Weights of a small transformer language model: MLP 704 SwiGLU, 19.5M parameters.
Each number is 128 + 24 x the weight over its row's rms, rounded and kept within 0 to 255. Layers, rows and columns count from 0. The size above them is the row's rms in percent of the matrix's.

# layer 4 MLP down (transposed), 704x256, rms 0.123, rows 536-553, columns 0-127
size [100  95 105  95 104 103  97  96 104 103  98 104  99  98  94 105 104 105]
[[112  88 140 114 109 138 167 101 134 100 147  81 160  70 124  82 152 118 111 142 113 133 135 119 136 122 143  93 135 123 123  95 126 143 100 121 141 115 160 112 147 114 113 147 157 103 147 149 110 120 113 120 138 146 141 100 136 126 118 105 140 138 182 120 139 135 164 149 152 128  78 136 127 151 110 116 158  86 153 106 133  92 110 166 152 145 111 148 122 141  99 105 123 100 118 122 145 159 120 110  98 120 116 168  96 140 118 151 140 142 143 179 114 125 123 112 171 151  96 132 159 165  76 128 152 163 148 161]
 [105 186 111 145 106 121 138 127 147 104 133 134 127 163  99 134  82 117 119 121 151 118 111 132 148 163 148 124 181 123 147 147 162 131  99 141 124 150  94 140 138 109 155 153 117 139 130 143 128 109 151 100 156 164 131 117 146 131 146 130 137 115  98 139 110 154  67 104 130 115 142 144 149 134 146 158  91 124 145 173 174  80 109 126 132 147  95 139 137 153 100 136 105  99 144 117 140 128  62 161 135 109 104 102 146 180 135 135 166 137 120 134 118 125  80 118 161 150 106 119 126 150 112 116 147 171 126 146]
 [116 157 128 129 114  98 138 101 156  89 153 139 135 137  95 103 129 177 122 188 105 161 132 135 114 105 163 100 116  80 132 159  88 110 125 140 110 102 147 122 157 130  68 142 151 156 114 133 102 119  92 142 134 126 129 118 118 150 162 101 171 108 144 122 117 142 124 116 140 133 153 126 138 153  97 150 121 124 117 137 138 143 136 121 104  98  88 102 111 120 168 144  94 105 116 167 126 122 155 110 129 109 129 153 121 110 132  99  96 163 100 111 147 116 118 125 104  74 128 112 113 125 150 171 152 141 158 111]
 [131 114 133 118 110 123 101  99 153 164 133 133 112  64 108 146 137 114 106 133 115 116 125 113 143 139 154  87  91 159 131  96 106 138 134 174 159 134 155 126 110 145 111 112 125  88 170  70 137 124 108 104 135 124 119 136  98 125 118 185 111 166 140 122 108 145 139 106 125 109 144  87 123 127 135  85 116 111 134 166  84 110 128 143 105 100 141 144 104 119 110 113 137  94 119 167 117 107 163 114 140 139 108 164 147 115 141 142 154 131 136  72 153  95 157  90  83 108 142  99 135 143 106  96 122 145 138 143]
 [157 155 130  95 162  85 127 113 136 111 114 194 143 119 153  90  94 114 131 118 122 120 152 157 133 115  97 170 102 120 122 114 156 161 137  80 149 146 115 120  96 149 115  89 159 120 107 133 115  99 160 142 130 119 150  99 137 171 131 113 123 122 134 144  99 133 174 135 136 122 120 158 121 129 190  98 129 134 167 136 144 157 122 131 158 110 136  75 129 108 132 118 145 133 134 182 101 112 140 128 117 106 163  97 111 154 131 116  78 141 146 148 116 120 118 109 115 122 148 113 145 139 120  91  98 151 119 138]
 [154 144 114 104 110  97 155 142 126 161 115 128  83 126 129 144 134 125 124 118  91 121 131 172 140 157 135 145 105 109 187 121 172 120 120 122 142 114 166 139 142 144 129 101 146 155 130 134 115 120 147 134 122 154  80  93 113 125 121 142 121 139 134  93 124 136 156  72 138 124 134 186 102 138 164 124 136 110  99  89 113 102 107 129 150 121 118  81 132 117 146 135 100 110  81  96 152 118 166 124 141 147 159  84 101 125 139 165 130 167 113 135 141 100 132 132  87 112 138 160 112 131 100 101 135 125 110 163]
 [168 128 107 121 138 139 121 112 135 106 114 121 110 143 122  92 154 145 102 105 124 115 132 112 127 134 112  75  92 112 125  95 120 117 122 156 102  88  79 102 143 138 153 127 152  95 124 147 159 112 135 124 119  76 111 140 127 127 100 172 111 111 112 137 129 124 154 132 166 110 118 106 154 134 146 210 123 189 143 138 152 164 110 171 129 140 144 124 179 109 156 132 160 123 152 113 150 104 123 144  98 117 135 133 133 109 140 112 177 159 118 130 120 109  96  90 158 121 154 157 117 118 117 133 126 123 145 147]
 [151 143 105 110  97 127 136 112 140 118 139 145 172 168 119 111 174 123 146 152 154 137  80 128 118 155 144 134 146 118 121 126 164 109 145 108 139  88 114 107 124 121 116 132  95 127 111 165 126 133 137  99 156 169  94 164 131 140 176 124 122 150 158  68  94 134  96 172  96 122 168 131 128 146 140 153 118 101 143 170 123 162 136 153 113 153 160 138 112 149 108 112 102 140 160 168 134 143 130 170 121 146 140 150  86 123 138 150 121 128  59 137 102 162 166 124 116 130  96 119 119 129 123 128 169 127 145 117]
 [103 139 119 129 111 109 114 130 127 161 126 120 146 125 100 146 164 137 176 113 138 138  80 113 116 147  97  96 158 138  84  73 147 134 136  98 111 122 122 139 139 164 128 109 148 132 156 175 109 126  87 111 126 150 116 141 115 117 131 144 129 159 136 125 105 183 141 167 148 164 153 102 161 139 144 115 147 125 149 121 113 131 120 101 159 165 142 191 156 134 140 154 131 133 122 117  77 144 132 147 143  83 111 137  95 155 129  92 166  90 136 129 113  96 176 120  62 165 115 116 152 145 165 107  85 100 147 131]
 [130 105 150 135 124 146 169 130 107 122 147 112 124 130 128 124 146  92  94 145 157 122 119 127  96 167 116  93 128  91 161 104 102 166 148 143 130 140 136 188 155 155  59 125 142 108 107 122 127  91 131 101 125 175 117 129 141 125 130 100 144  84 113  95 150 106 119 117 159 111 137 124 166 111 117 138 127 132 112 120 130 126 152 161 133 141 141 140 114  91 128 131  87 122 113  98 121 115 148 100  89 172 143 113 144  93 110 113 161 171 145  76 135 120 132 106 141 122 100 159 112 132 148 132 151 173 145 116]
 [126 127 130 145 109 113 114 126 145 137 142 100 105 126 127 116  88 163 131 165 178 115 140 123 153 137 125 135 136 130 130 139 146  80 123 117 130 101  98 129  94 128 120 112 138  91 105  91 158 140 122  70 181 140 162  88 145 103  83 117 119  83 103 121 129 130  79  84 154 149 106 112 117 118  97 100 130 173 143 168 127 133 111  87 123 126 119 140 150 135 122  92 189 151 176 152 148 116 122 162 155 144 113 109  76 132  84 145 173 108 118 152 127 126 133 105 101 106  91 103 151 141 131 113 160 125 164 125]
 [105 147 132 128 145 127 136 122 117  83 125 114 133  99  91  73 158 133 155 154 110 101 125 140  99 162 119 102 138 131 184 145 128 109 141 112 166 136 152 166 122 144 103 149 120 125 126 108 133 132  97 129  90 119 143 130  72  90 161 128 109 148 159 118 122 103 105 185 119 101 115 111 117 140 169 128 135 155 186  70  89 117 131 119 139 115 132 123 153 152 156  90 117 112  90  97 121 144 150 149  92 120  85 158 146 146 162 110  89 153 181 140 111 185 127 149 139 138 127  91 124 115  95 118 167 140 170 136]
 [107 108 112 118 147 117 176 148 166 124  54 153 115 176 203 147 101  69 134 124 177 107  94 108 110 145 104 149 149 121 119  85 166 116 160  91 143 117 161 103 108 127 153 116 126 113 141 144 136 122 115 156 102 130 109 136 166 137  96 124 161 124 148  98  56 140 149 145 102 133 185 111 136 136 110  84 113 165 105 146 164 127 140 122  98 126 110 106 161 151  93 104 144 151 114 139 146 109 153 126 102 162 146 134 110 161 161 158 144 119  68 177 126 121 137 170 118 171 109 141 111  73 146 139 148 118 119 150]
 [139 101 131 109  89 133 153  83 128 128 105 124 145 121 100 151 121 125 141 122  76 135 118 105  85 137 105  90 119 128 120 154 135 144 104 126 147 134 109 119 128  96 133 108 128 109 104 172  97 135  88 176 146 166 124 109 122 151 112  72 142 132 118 108 102  96 150 133 155 201 133 186 133 143 150 148 156 124 136 130  74  87 117 103 144 134 134 137 138 127 140 110  96 127 145 110 177 114 155 142 118 110 147 111 149  98 160 129 142  74  76 102 133 106 116 128 145 107 149 164 111 141 139 139 103 105 155 133]
 [117 138 127 120  97 143 112 128 138 117 142 105 112 115 105 136 133  86 121 160 129 118 120  83 121  74 104 151 139 128 179 138 111 136  94 141 120 158 143  94 141 107  97 160 125 135  96 166 132 147 124 117 103 132 163 147 116  92 192 151 130  74 162 109 139 110 109 107 100 104 174 189 118 125 140 119 114 152 141 126 143 129 170 156 104 135 138 123 102 138 153 159 128 104 127 152 109 108 150 120 143  86 113 118 113 140 108 131 118 138  82 123 111 162 134 123 170 151 129 133 164 125 121 102 112  98 121 101]
 [135 150 119 103 150 137 127 121 132 162 132  93 122 145 133 147 129 128 138 161 111 136 129 101 118 130 123  95 123 124 135 172 146 106 159 107 107  92 110 102 128  84 133 105 127 114 131 154 135 133 112 149 171 124 126 137 142 103 108 153 117 150 163 106 130 112 146 149 127 116 115 146 126 128 156  94 144 133 109 110 133 104 172 119 122  91 158 127 134  82 148  95 122  59 104  97 186 118 130 118 143 106 109 107 117 157 111 175 160 154  92  81 135  93 156 153 160 126  84 105 150 130 131 153 130 118 128 129]
 [133 145 116 149 120 153 152 110 172 123 137  74 149  79 130 131 151 117  88 117 140 152 145 100  88 122 143 167 148 152 110 131 131 115 115 125 143 149  98 148 131 160 111 150 148 147 161  71 102 138 111  92 119 129 158 130 116 157  86 139 119 100  95 115 153 108 154 141 144 143 113 133 162 126  97 171 127 133 150  97 143 115 150 137 131 151 131 128  96 155 178 184 139 137 107 124 140 145 125 147 156 146 130  88 108  95 131 123 112  97 145 116 117 122 118  57 121 121 154 129 144 123 135 112 153 140 108 157]
 [106 127 127 112 120 145 104 119 126 135 136 155 146 153  72 139  95 141 118 117 111 137 140 130 100 135 125 131 158 115 108 146 129  93 130  77 108 143 162 130 131 153 166 145 166  98 127 143 126  89 181 154 141 139  87 149  99 116 144 160 153 117 115 130 116 146 116 118 100 105 115  89 162 132 115 129 121 140 105 150 105 113  82  71 159 103 101 121 124 102 104 167 130 153 167  91 161 111 107 143 118 128 115 138 124 160 150 119 128  79  89 134 102 117 101 141  97 123  78 125 134 118 129 116 128 128  85 127]]
# layer 4 MLP gate, 704x256, rms 0.135, rows 537-554, columns 0-127
size [ 92 100  91 109  99 105  92 108 108 101 105  95 102  94 108 113  99 104]
[[143 143  89 119 111 111  80 143 140 129 136 107 146 133 128 127  97 136  95 131 164 124 124 100 131 134 123 143 129 175 149 150 153 131 102 154 135 144 124 159 122 134 143 103 115 135 170 125 161  82 121 126  92 135 167 117 114 110 169 134 126 167 111 104 113 161  94 110 115 132 137  98 100 141 166 188 147 155 126  92 154  83 112 124 163 107 116  60 102 170  99 136 138 127 155 130 110  98 103 183 128 119 109  91 136 137  90 126 148 170 133 153 125 117 116 152 105 119 108 122 148 107 107 178 113 190 144 162]
 [148 131 176 122 138 144 158 135 107 134 147 176 113  70 130  83 146 160 130 127 126 139 130 111 131 109 160 154 120  97 109 135 134 153 121  97 127 111 128  89 131 123 121 134  74 157 138 137 132 109 123  84 141 153 141 100 160 147 163 125 126 156 121 147 147 155 146 121 133 169 138 113 142 116 131 121 121 127 126 158 155 101 135 134 151 117  95 147 140 145 116 121 143 122 129 118 119 119 139 144  97 107  94  98  86 194 151 110 121 146 139 119 121  97 114 139 121 118 139 116 155 109 123 162 145 178 159 126]
 [141 118  95 152 144 106 111 102 150  97 140 117 120 137 103 137 138 104 126  94 139 100 141 125 150  71 124 101 134 178 166 160 119 118 181 108  83 117 137 126 107 138 146 136 132 120 103  98 132  82 136 131 104 163 161 164 127 132 125 148 160 119 117 102  71 107 100 166 143 123 125  97 149 135 105 114 120 109 145 162 115 119 167 163 123 168 101 136 148 139 173 135 142 137 162 144 181 117 123  83 146 139 146 142 135 153 135 134 133 113 149 151  93 104 143 162 160 151 124 134 143 141  85 126 185 140 131 145]
 [167 132 101 121 159 110 151 110  95 165 169 126 171  95  85 101 111 107 154 146  97 109 131 105 110  71 101 109 101 140 103 116 132 170  81 115 151 171  92 100 132 122 131 115 144 134 120 171 120  74 126 148 121 104  84 118 137 106  97 106 138 111 100 165 176 149 113 148 116 148 129 140 124 111 176 108 125 128 132 108 140 179 106 135 100 129  94 139 163 118  99 115 126 112 154 154 123  98 162 134 125 105 165 126 106 128 131 132  57  95 115 121 114 132 145 116 146 110 145 125 151  96 111  98 138 170 135 105]
 [ 82 126 154 140 110  84 126 165 154  70 142 132 113 129 160 123 120  77 128 122 116 127 100 148 137 163 129 124 129 146 189 106 130  99 148 120 114 148 157  96 106 144 177 118 172 145 122 147 110 125 122 150  85 151 125 125 162  98 148 100 126 114 129  75 136  98 136 141 133 125 115 172 113 122 134 109 127 141  83 108 174 128 160 131 119 141 115 106 110 125 118  98  95 136  99 133  86 161  73 139 179 144 137 144 155 146 125 147 129  99 125 114 127 131 157 121 152 114 135 145 135 165 142 102 137 125 137 141]
 [101 141  84 138 138 120 145 175 132  84 133 182 100 141 136 102 138  99 109  99 139 136 135 169 118 108 123 118 133  91 119 144 124 108 146 139 144 139 119 140 141 134 111 160 139  79 106 111 157 154 154 131 163 155 144 119 153 117  86 110 122  96 102  82 139  89 116 121 170 119 106 134 115 135 108 171 138  98 169 135 132 141 139 146 154  97 143 133  99 107 121 140 138 117 109 136  79 147 155 166 165 131 114 137  72 155 105 157 121  87 147  87 103 133 109 141 166 114 137 155 150 162 130 136 114  86 155 149]
 [117 113 141 111 119 104 164 106 139 127  88 123 150  93 130 101 168 133 115 163 134 143  91 149 122  99 120 137 134 116 108 162 137  93 154 141 108  98 105  78 132 146 142 148 171 176 144 168 104 165 131 127 107 143 111 106 194 149 112 159  85 157 169 130  75 136 121 149  73 146 167 145 121 102 150 152 133 114 158 191 111 149 146 146 120 127 121 145 163 117  75 146 120 170 129 151 130 101 156 141 100 116 139 154 126 129  98 115 155 101  93 138 149 135  97 145 139 143 112 156 109 122 154 126 130 111 154 139]
 [ 82 122 109  88 150 100 151 136 102 122 105 103 174 116 140 138  85 124 106 146 125 157 150 127 144 104  91 129 169 107 110  68 122 156 168 144 157 112 126  96 176 142 162 134  86 140 125  70 131 120 128 105 116 113 113 129 106 141 122 172 116 147 132 128  94 153 114 142 141 119 131 132 115 133 157 123 155 101 116 149 124 126 148  91 139 134  72 126 183 108 133 140 128 160 106  90 100 146 125 132 122 110 128 129 135 152 154 144 145 153 111 107 122 206 145 139 148 138 100  89 103 159 183 125 185  98 152  78]
 [150 127 147 152 144 137 110 129 123 178 160 113 122 111  96 121 107 121 136 116 133 131 142  98 120  90 136 176 109 134 117 138 105 132 108 116  96 108 105 109 105 157 118 147 159 119 102 101 151 140 112 123 165  92 186 108 115 116 110 166  94 111 123 141 146  88 127 166 144 139 106 130 137 113 149 142  89  88  99 150  94 123 119 124 160 172 108 146 111 119 172 162 103 162 157 136  88 102 145 110 135 130 115 140  99 122 157 113 109 105 109 132  83  91 108 163 138 108 145 147 159 114 112 144 138 117 124 139]
 [140 176 132 141 127 119 129 135 114 128 128 128 155  98 159 129 140  83 103 152 119 133 107 111  81 144 147 115 141 152 123 127 130 138 143 129 152 132 158 115 123 121 156 115 166 157 147 148 115 154 120 144  79 132 113 179 128 158 137 154 118 198 129 148  97 142 159 156  93 107 138 147 120 124 126 154 108 132 149  84 154 108 130 143 147 150 141 130 104 137  70 172 129 165 104 146 115 127 121  80 121 156 136 119 100 112 154 137 183 139 148  99 119 169 114 173 144 150 151 118 120 131 105 124 126 133 128 133]
 [123 138 154 107 112 137  97 106 136 145 128 151 115 134 104 129  54 131 116 123 153 116 154 118 139 119 157 123 174 122 121 164 103 132 114  98 137 117 117  90  85 119 151 138 138 110 122 104 130 112 141  96 103 149 108 134 155 137 121 137 114 146 105 128 139 127 102 152 121 119 145 172 171 120 101 134 100 134 144 129 149  86 171 142 111 105 111 103 124 129 129 105 166 121  87 132  99 128 150 115 149 153 150 136  98 118 114  74 150 115  88 122 167 145 150 118 139 132 149 154 110 105 139 117 123 153  96 147]
 [119 129 125 140 115 138  90 134 104  76 110  81 125 116  96 102 151  67 125 155 147 131 129 135 140  95 137  84  98 152  95 129 126 134 125  69 138 159 156  91 118 132 126 132 142 103 139 158  96 137 139 141 186 123 112 138  92 137 132 123 138 140 160 158 102 158 141 170  88 148 159  80  95 147 131  90 126 177  95 158 150 128 133 106 113  89 140 126 131 128 131 143 120 132 110  90 101 121 127 100 108 105 144 145 182 138 164 159 116 107  81 147 175 125 184 130 157  72 139 119 128  90 135 107 140 126 123 110]
 [141 151 153 184 100 147 108 145 124 129 115 165 126 139 120 122  83 113 110  67 109 160 143  99 129 146 142 113  98 118 141 143 133  74 128 144 103 113 159 118 172 142 141  90 159 129 112 172 102  78 138 138 108 140 169 149 135 142 141 134 136 136  76  99 110 147 161 133 115 148 129  93  96 121 139 138 139 123 147 131  92 118 107 125 102 150 170 130 181 108 146 128 159 104 117 117 112 144 116 123 123 142 144 146 122 122 126 100  94 121 140 124 174 115 156 117 133 119 140 131 164 123 141 154 133 123 143 129]
 [141 132 111 157 141 175  98 130 144 109 154 161  89 171  85  91 170  83 107 167 129 145 110 102 146 109 120 165  93  90 112 139 101 119  81 126 145 156 148 124 148  99 105 112 134 149 127 118 137 126 117 123 141 119 133 114  99 102 144 172 114  99 146 123  91 114 132 145 103 139 141 155  84 148 157 110 111 130 142 127 123 127 139 159 133 145 102 162 115 113 132 159 116 106 102 172 100 126 140 121 118  94 182 121 133  98 132 134 145 120 101 175 138 145  94 107 132  93 139  78 137 183 150  92 123 165 135 116]
 [100 147 151 187 151 108  96 114 137  99 127 161 120 132 143 153 109 154 120 114 111 113 155 154 137 133  95 144 173 145  82 148 115 139 160 152 166 124 104  98 115 123 139 123 122 151  86 157 128 146 164 117 135 153 109 145 126 124  75 146 115  88 109 183 136 128 113 117 128 104 109 156 147 115 104 140 118  85 140 129 102 149 146 155 143 170  86 177 111 168 128 148 135 158 114 153  75 145  96 158  90 150 120 103 184  98 123 102 125 101 127 173 111 141 142  95 121 115 129 116 150 155 123 116 116 139 135 120]
 [137 102 109  98 167 123  90 123 118 125 138 152 164 127 152 123 170 141 142 151  89 142 113 100 130 125  88  92 140 138 111 153 113 138 110 131 111  99 120 119 138 138  90 124  87 129 102 145 163  85 150  97 129  77 104 105 125 148 153 155  96 156 116 115 102 128 129 125 127 154 187 103 101 151 100 122 101 133 130 139  96 103 132 115 114  96 153 136 139  75 115 137 114 137 139 119 115 138 106 134 105 108 157 116 103 132 166  98 127 154 125 168  96 124 143 147 143 108 134 126 145  83 164 130  77 152 127 140]
 [102  87 132 111 119 121 167 123 132 126 173 101 114 130 153 103 126 167 163 118 150 136 140 121 118 128 120 126 164 120 163 137 134 116 110 181 143  98 114 124 116 139 112 143  89 118 116 114 134 142 101 123 126 102 191  96 111  92  97 153 124 131 133  88 116  89 123 103 147 143  89 136 110  99 123 126 101 131 129  96 111 102 144 104 105 177 102 144 114 115 141 126 136 139 148 118 133 101 164 142 116 121 109 129 145 111 110 138 151 133 109 128 115 115 140 134 126 139 137 121 105 139 137 162  99  94 130 115]
 [174 146 113 122  89 127 147 115 141 179 129 116 114 113 139 126 121 107 141  92 110 127 146  58  95 114 115 155 129 136 105 183 125 111 137 158  87 169  92 135 137 125 129  73 146 127 129  97 130 153 128 146 126 137 127 138 122 127  71 174  96 124 158 149  95 128 116 171 126 124 112  98 127 122  99 140 109 148 144 149  89 139 115 154 134 138 120  86 103 109 138 139  53 115 124 128 128  97 124 105 113 154 135  99 132 144 116 104 107 152 107 135 153 123  64 122 132 125  90  84  96 118 107 128 100 154 112  98]]
# layer 4 MLP up, 704x256, rms 0.133, rows 537-554, columns 0-127
size [ 93 104  89  99 101 105  90 111 112 102 102  94  98  88 106 110 101 108]
[[108 123 142 129 107  98 113 124 105 153 141 101 131 156 129 151 117 115 101 141 133 143  77 152  80 146 117 141 139 119 168 158 163 118  92 142 147 133 109 139 135 168 134  97 165 145 164 144 129  94 143 123 154 123  91 120 144 106 136 144 139 134  93 140  75 166 154 115 143 158 118  96 102 131 230 149 111 112 158 108 151  92  90 138 142 132 148 119 136 168 132 129 124 121 164 108 110 113 144 162 182 120 112 114 126 109 123 129 163 131 157 118 112  99 125 134 147  87 107 140 165 108 114 133 108 116 158 166]
 [163 171 154 160 122 190 146 167  83 114 179 112 163 138 110 131 153 119 135 145 166 139 146 122 136 155 156 173 123  88 131 162 119 125 117 116 157 133 116 160 142  96 141 129 105  76 158 142 100 187 105 109  65  88 111  95 100 127 147 193 128 127 119 138 102 124 161 162 123 136 106 139 143 140 135 129 107 101 121  81 105  67 117  77 141 157  98 150 145 161 122 164 128 110 173 104 108 124 113  97 142 125 127 145 139 116 124  85 149 118 145 151 119 110 120 172 118 112 135 101 136  92 115 142 139 153 114 112]
 [105 106 106 118 128 113 136 120 132 112 131 141 125 118  96 159  88 165 121 142 135  96 148 145 116 119 145 115 149 136 131 114 125  83 149 140 127 122 154 176 103 130 127  99 136 130 183  68 136 121 139 140 139 164 173 111 117 107 133 144 151 161 144 129  95 110 151 143 142 116 152  80 143 136  84 140 157  97 159 126 102 129 149 134  91 115 130 113 155 125 116 131 153 145 152 128 126 154 148  95 138 140 120 154 175 119 130 132  91 134 101 113 164  74 145 141 149 147 145 150 128 181 101 112 140 145 157 142]
 [120 146 153 129 169 102 156  86 175  85 139 133 100 114 124 165 122 121 170 137 103 111 104 150 137 119  87 149 101  83 104  79 116 148 116 122 115 142 126  80  88 105  81 123  92 173 126 131 101  96 105 106 137 137 150 113 139  96 136 145  86 115  91 135 127 149 145 157 125 120 133 100 121 143  98 145 145 133 136 136 140 125  74  89 145 108 130 148  85  81 144 114 102 112 145 127 154 113 142 155 102 120  99 142 144 101 156 144  96 103 140 118 117 110  82 109 149 152 172 158 154  95 135 114  97 129 108 133]
 [ 92 174 158  74 108 100 129 153 113 109 125 156  94 122 147  96 123 133 138 139 139 122 129  75 117 148 104 171 129 126 170 158 130 104 155 163  86 166 138 128 141  94 100 103 133 116 125 113 126 126 128 135 161 158  90  98 150 136 127 135 156 117 144  74 161 143 121 103 105 110 131 166 115 146 141  82 109 127 136  98 140 115  99 145 113 131 117 153 125 124 119 111 105 142 100 121 136 162 141 116 171 132 111 125 139 139 111 146 118 113 127 102 150  94 175 139 125 123 164 193 114 151 115 126 112 113 131 137]
 [169 139 161 123 113 159 104 116 103 127 149 125  82  69 120 104 132 121 153 114 163  94 119 114 123 130 146 141  70 127 154 149 105 142 126 149 129 131 145 149 142 149 188 147 144  77 107 149 109 129  95 132 116 139 106 153 144 142 111 147 130 144 119  68 109 169 113 165 140 119 109 149 146 138 126 144 147 190 141 132 121 104 154 122 166 124 125 117 133 167 111 131 142 129  94 142 126 145 109  94 123 134 106 127 166 125 187 152 134 109 150 127  74 121 123 112 112 177 143 129 135 102 126 138 156 138 100 128]
 [154 118 138 140 162 119 136 124 124 137 111 135 155 101 127 105 167 143 132  71 104 153 115 136 101 111 112 101 108  89 117  92 115 143  97 150 134 106 105  85 155 110 109 103 124 123 130 136 109 113 149 123 114 117  97  91 129 154 126 166  80 156 134 133 121 161 107 111 141 144 195 158 133 146 127  99 118 121 130 130 130 132 142  99 148  98  69 110 158 135 102  92 117 133 120 140 114 142 106 137 141 112 102 178 132 112 138 134 142  89 147 134 102 120  83 147 158 165 102 145 167  94 111 111 149 155 129 103]
 [121 120 143 145 135 139  60 152 117 144  96 127 135 123 113  93 160 162  89 113 153 133 120 119 184 130 137 143 127 131 123 116 152 137 154 100 181 140 169 132 128 107 114  74 107 141  98 138 133 132 108 131 129 134 136 172  93 120 137 106 135 114 111 108 119 121 139 132 137 100 169 105  86 114  84 170 174 173 142  86 143 143 125 137 108 146 118 115 110 104 142 106 134 114 130 117 111  98  90 120 138 132 104 140  80 165 186 116 123 115 122 151  98 114  87 152 142 113 184 151 112 171  93 133 127 153 136 118]
 [114 131 145  92 151 125 133 141  87 131 164 120 118 146 158 140 137  83 129  85 203 105 153  99 105 119 134 151 136 150 118  99  79 150 164 105 104  97 152 189 135 162 112  89 158 153 127 143 128 158 114 103  93 127 182 112 147 169 152 130 118 147 142  81 134 112 124 126 138 115 154 134 117 138 133 118  73  88  84 135 168 118 135 119 136 142 136 151 133  63 118 149 112 116 147 128 111  82 118 136 130 123 155 111 131  99 125 126 145 118  54 113  68 139 134 110 137 145 158 163  92 114 152 135 140 143 170 101]
 [155  88 108  97 139 100 130 153 126 106 118  99 150 159 129 128  94 140 126  90 111 139 136 112 143 120 107 132  95 132 132  83 132 150 159 129  85  86 112 145 135 157  76 138 107 123 128 107 163 124 123 114 150 106 157 117 134  79 109 107 117  85 105 108 150 126 104 113 143 135 131  96 138 191 135 109 132  42 139 174  89 103 102 138 122 100 118 113 153 136 162 129 157 134 156 122 145 123 132 180 134 114  99 144 125 164 138 139 110 124 111 144 102 119 114  95  94 138 102 155 140 165 123 122 109 101 106  88]
 [156 117 156 166 151 133 129 110 118 167 128 148 140 134 152 119 105 136  98 139 151 111 129 164  94  83 114 122 146 129 136 147 125 114  99 131 146 111 170 118 139 148 157  99 147 133  92 124 129 135 137 145 108  67 127 163 176 121 131 144  83 134  87 157  88 170  83 159 133 133 126 141 131 159 129 176 170 141 135 118  93 121  76 112  83 114 146 140  91 146 158  98  92 151 129 145 137 131 133 170 107  74 103 142 130 109 151 163 107 150 135 125  91 123 116 103 113 133 116 115 112 147 157 111 118 140 186 115]
 [180 155 128  97 171 173  82 101 129 104 169 127 115 156 110 104 111 142 129 156 138 117  90 141 140 118 129 130 117 106 104 105 133 190 140 131 133 134 119 167 119 152 176 127 136 153  73  73 142 118 106  94 161 127 106 141 117  84 121 120 140  82 109 121 136 166  97 130  97  98  93 150 101 117 128 109 145 149 114 114 127 125 108 150  88 140 108 106 157 147 122 100 121  88 149  86 142 116 123 118 113 106 118 132 145 115 123 143 178 110 138  96 158 103 152 172  96 147 131 112 138 139 143 164 105 120 116 139]
 [159 150 118 162  72 162 109 132 101 102 105 193 125 150 137 155  65 117 137  90 101 120 123 115 130 143 138 102 117  93 149 152 116  58 116 129 130 104 107 131 156 131 131 107 126  74  78 152 106 101 116 131  67 116 135 126 162 109 146 142 115 113 117 141 141 140 142 139  88 148 117 123  95 146 122 143 154 141 147 118 136 142  92 139 144 138 152 117 166  91 116 112 171 108 124 121 131 131 100 128 149 141 143 127 144  90  96  87 133 136 126 136 139  85 123 112 161 135 111 122 126 129 153 120 141 134 112 113]
 [118 171 158 113 134 113 130 126 146 155 101 120  97 114 137 128 115 104 121 120 100 124 141 130 138 148 154 128 116 117 163 149 142  90  94 175 165 119 108 123 145  97 112  95 148 115 113 103 101 144 108  75 150  94 144 107  72 137 129 136 115 108  86 150 131 111 155 129 105  64 136 170 101 137 118 142  88 150 135  99 128 140 110 128 129 161 132 154 124 142  96  89 133 126 124 106  79 130 128 121 164 159 128 115 118 161  91 112 112 113 125 107 160 116 112 135 183 154 122 101  77 114 119 135 141 128 167 169]
 [141 114 105 128 149 131 146 166 123 155 127  84 114 130 142 151 116 123 109 111 170 119 102 104 151 135 137 127 113 113 129 147 118 133 120  83  94 131  80 132 124 146 133 129 116 132 173  81 150 136 144 121 108 120 124 160 151 153 137 102 144 128 155 113  95 102 133 148 140 145 166 113 100 169 183 189 129 156 121 137 169 103  73  90  85  91 160  89 107  92 143 118 126 131 102 118 161  95 162  92 135 123 111 140 105 156 172 150 106 174 123 117 149 138 115 132 144  94 102 154 104 128 104 153 133 148 158 111]
 [110 135 106  99 157  96 146 152 114 123 141 139 124 133 177 132 157 118 132 129 104 149 184 134 113 109 172 108 132  82 152 151 144 143 124 144 140 151 143 112 122  94  92 108 156 139 133 128 150 156 122 121 112 152 187 158 134 145 127  83 168 142 114 103 173 116 111 118 107 103 122 103 113 111 116 119 119 121 126 141 124 140 142 144 140 179 158  97 134  77 159  96 118 114 106 168 116 134  97 121  91  83 117 115 118 132 149 116 130 114 135 106 131  99  98  97 124  88 113 160 129 105 178 113 117 129 128 143]
 [102  86 124 132 147 131 132 114 140 181 161 143 146  96 148  79 124 142 111 129 103 139 181 138 118  83 121 141 144 126 128 151 108 129 125 134 137 112 131 162 117 128 116 144 131 112 125 117 170 170 148 134 115 135 211 121 118 114 140 131 115 173 111 132  53 116  94  81 152 122  97 145 141 140  95 137 119 113 111 127 135 113 162 119 133 138  72 129 141 175 145 125  73 147 164 130 127 130 133 118 152 123 116 152 144 138 155 177 126 106  81 116 136 143 145 127 131 130 138 106  91 105 123  82 149 157 102 122]
 [111 155 153 130 125 182  86 120 110 161 159 141 131 120  86 142 172 111 129 124 118 129 138 131  98 108 129 139 103 175 107 146  84 107  95 146  88 175 106 148 130 190 102 143 129 114 136 127 131 140 106 146 123  99 147 109 103 108 124 171 135 103 101  96 114 138 149  81 168 113 174 111 118 161 162 124 197  96 114 143  78 147 135 138 111 112 136 121 117 127 147 129 130 126 106  93 140 122 131 159 144 106 149 134 150 104 150 138 154 152 136 152  91 146 130  66 143 133 163 148 176  87 117 135  99 104 101 123]]